python train.py --n_kv_head=1 --head_dim=32 --norm_place="pre" --qk_norm=true --init_std_qkv=0.119 --optimizer="muon" --warmup_steps=74 --schedule="wsd" --decay_shape="linear" --batch_tokens=8192 --seq_len=512
Each number is 128 + 32 x the weight over its row's rms, rounded and kept within 0 to 255. Layers, rows and columns count from 0. Numbers have three digits each. The size before them is the row's rms in percent of the matrix's.

# layer 8 MLP down, 96x256, rms 0.149, rows 49-95, columns 0-63
099:089154126105158196118115189128149125100174094114102069135088126085150145179144149096054146191109140170151081103136120146175154101139104195140111103117151159125134125120089150117102157180136117
088:116124138181145091150149143192107145124101174139138123149120035154145087149079150171158146101164111131121127133094171122124121074148175088143166165126142076180123068084088053102108071168117102
095:111123141116123100130100116160106149129096164115077109135114103119130095063169135142106078107093130153122119101094150138169152173137156146148098140140198113130153099105083115192084115071148094
103:168141123099074140165142051202125095108145163182116132154130131150184115114154119159118111124126103127153090129148166149090152159075116075138187096085074168152147140105202151135175123042101152
096:016108082128110098127104163180112092125142110078122185125094126158122108137157096128140173178108048129053143134146085144179147068150113150097145099136072168135066119152146164149195120191162097
099:115149177129144137161152120098118186102073074119086140124147103087048146108066185109122175123083127189109100138138117112150120081159113170129129141149125108139124091085106143132108178119103098
092:183189086149175129136115124117126150152133094146134170126105173174169153120101132145127165118108168145164116182129082145144150150054125152124122183124049154151129136085111160147096173153169118
097:123128143159160077122147102173194128186120138102065159139118096120132098122173116096067108125148107139088146081169217130130060113092153112087126128095149103150100076086113099122177183159067081
104:121134084157109096133114154144111107132172112126136104139089144154112135113172113151160136154163158126115127179168177131106101159130119119147166070149157149091104167143186103088123142099093120
098:121188113092086173097093082078159125114102083174148110160148129176190147090164091115133165125123087097140102090147142111108140154118146111139088156142195114064121116145150118083146114152126143
097:168145089079144123166140193126091141135129100185111128150145156054112144100066144119110063147124142139136120108112140150185151130143170143194176139059182182082127089075131165089181136135161088
104:151156135107102197113134103172145110234142208153134152099111102205132119155084134156117051150152159090144169129135105109132147097116212099155177167087133122155143108073119153207111115147140092
102:146164088184177108150154108106156092185165169122164169098140140136103100150096103111143135103044137142157131162159150125145128199128159146175106108080138222126147124107078132157161107122168126
096:070112182121172142148089191118109130142136123142108163116109128159103138073162063098100131098081180127173098111131112135136098138069158185102106145145127124151104113119112134101159131160097092
097:149143159157118115091083146104127110170135118083166146116104147148115083172081123124113120139150146153159175120086147145063168093081145101138118126118124136166125155162144045110129178148113113
093:112045140153143063145122165127086088070132146083103132128119152153142156161075080138145118147192121106142158162104166106127089073150227130130145103101141186139085153161158153096097092124103154
093:149091099113108114137131153130183075083122071152151156147135164152130117153143130083158171147081078107076120140127168157157172135063113054101070150086059089069141094102117127058119185115133115
093:128159115143154203121128113106146143108136210131151092059106157119145127136083125136105117162127136100181088107198094216155127153142166135129139155114135134142108126104140071086138142141168133
102:099152173117127087095141058124137085103162159130138107085178135082082107135143119121145092120169165137149174134099067128094146154193106121084106085138097088064145101129125149169161121125124164
103:147088154127112119157083146121091150192125142144126128139182091068159161145160187151099051128069151152078161147114083171066080157055118177043116095140139157108126154122151188125103160048146145
097:137163108123132163156134121185150176140093021135111084115097155132109098130106087098124112098136130147078176139199123087072057135142102085111157087153087092162083179156142061132152185124153055
090:090115146155141126175189148158134124113157115173160163052098082150126083153142088122146111111098160046191132123095214067115141069129196124111181150141152166133081134122152138095141102111144145
105:095152168110117147136118141141090155173176093182117123146161067130141126062092082088078104155123113132127211116130114126178139104133131150091129132100098172179166084097071122208111163120146149
101:063099123125118101159162130157119070152127101056122169107109075124140111165121121133166097109151096115138123115114119127147121089156084108139229128080140115163155137157150156145130170174149081
096:090129155135125170117155154131123096086159069117094114141071134139157127098162150224150125166190148122104125128107170140144124134162135161103127191080111130083141119171156099117072162150101100
096:138127145177154137145156105107172122147171121140100129152129114079101110093147114112114062133100140128175098171177097035131112130112107129158126099153116098121142146157135081068108096119111171
099:131151145171117190099126145148146123096156049149114124117180143105123109129078189148099106126131165076124087070173119162121126138137087178106157153158119127077141123203158116096127121037185095
100:141139092155097136146042160189143091128151118183129120080146128202116140135109174111100130146135132138126059097127128104149134111093113122101127137148125102108121117105103152147143125122117095
097:095098167154116137110099106107128096086150092100137179172122128112144080166136159090154120161206079155130148130052121099194159126160121141140155110164164167149128153083132102193107122153142130
098:115146122111142107069076101119087147077109141129164099129171133061122089120091184106138154148118155081105142159146125188117168178147131147096137134160155139131074149089113123107139105074100173
096:144153142129107153154075105138070096111233139117105157151138058081121111132131120142116090092100081135181111131096173154094196077148122141133139105154092132157160068113080138100151129125111153
099:204107156117144106150105110118182161116138119096107096070116139083125104115225079123158088107188113107082137145148151135082057110158126150113129131092115101161136096162138124129122137083110148
104:116160139168138127145158151138132148146132120130122022136081119145146145117138146176126068153117145127109165190111134177083108122133153104180107132114110194150154145141111169151104148150109152
117:140141106114122191110118133163155098116101141096140127070161158144132127122137124098089097152131104104176153129111146101170166133092076155196115051128117131185085104131144125121145149114069129
100:123147122147165093083121168198124180110139131139156105112101134098147110099083185193136092141136184095174107120180076199128124065159085149150208154111114099148064165113151098094190106105123062
097:096113142118101131179126147164128167107169091163125127118150144159134098166107163107112158117125079115077116104094187141161121107098100152093146109169169100145103164101173183115163089153128105
097:143097160102162086116076089149071111171128161160119083160165187131101144104132129154054131130072107133181147068129143108092177060155160175150117110123083091161158186096137088114081119098151171
097:159123163145083114128107160073107161157141152160072100079081097189150077120105142132081091160121110167106096084050122170109114167113133128047207134144125121149159125085144135143180141132214144
097:131143070114172114149173142132114172120111129093163068071105118102131141172108144148167085117200122160229120129120111143163175144128131075137155168120172069116083162105132109129182130082127143
102:100080159070130142124044153120097132133102155140146127135130178129094140124102142176135127164158189089075077108111133102080125161186179153090150124167089157129096126124146143157136140130164124
093:167141101126101097116149106120058148154117144112105098120127139128118157074129118149149078140133140151172168147135167165145139119120145169135059145115117153073189135151088151155143030101158159
097:130117132157089110104147100089061127066118144134178146095125123151154165166128071082059133146182164081139182148159074091147170094081156112107167122151167140142095119133182105140133086130150131
099:119100139121109165131108116101092100140134122156123149138195066122163112123115076160114126140115124088099131149104109093120157152129148176146134106109056072112161099134122081116132086045123068
094:118101158169171138113148092081083118102097158163051084127077146144016137103136108141122183138155126122125112144122125146156154166141155158137157149162114178182133157136073104115174176108094163
099:129016118169129127132174099151135185139154104126083086150122081097118138116160147136121116097122111133139136125142114146143188156074146117128157167121132151120183102102132118120151115115083126
091:127146104166077196186089086120100128093094167120090146173151111111146019086116125092112158067087145118119108119097144104120143179136075134188139135197097126118120121109099052110137138104114169
095:155170136143111166103093194184141150165115102154184134137214156121093069144142126137172143097118104103146068174103081126159144088171118153162099081099090155072130135212172098072186092147138092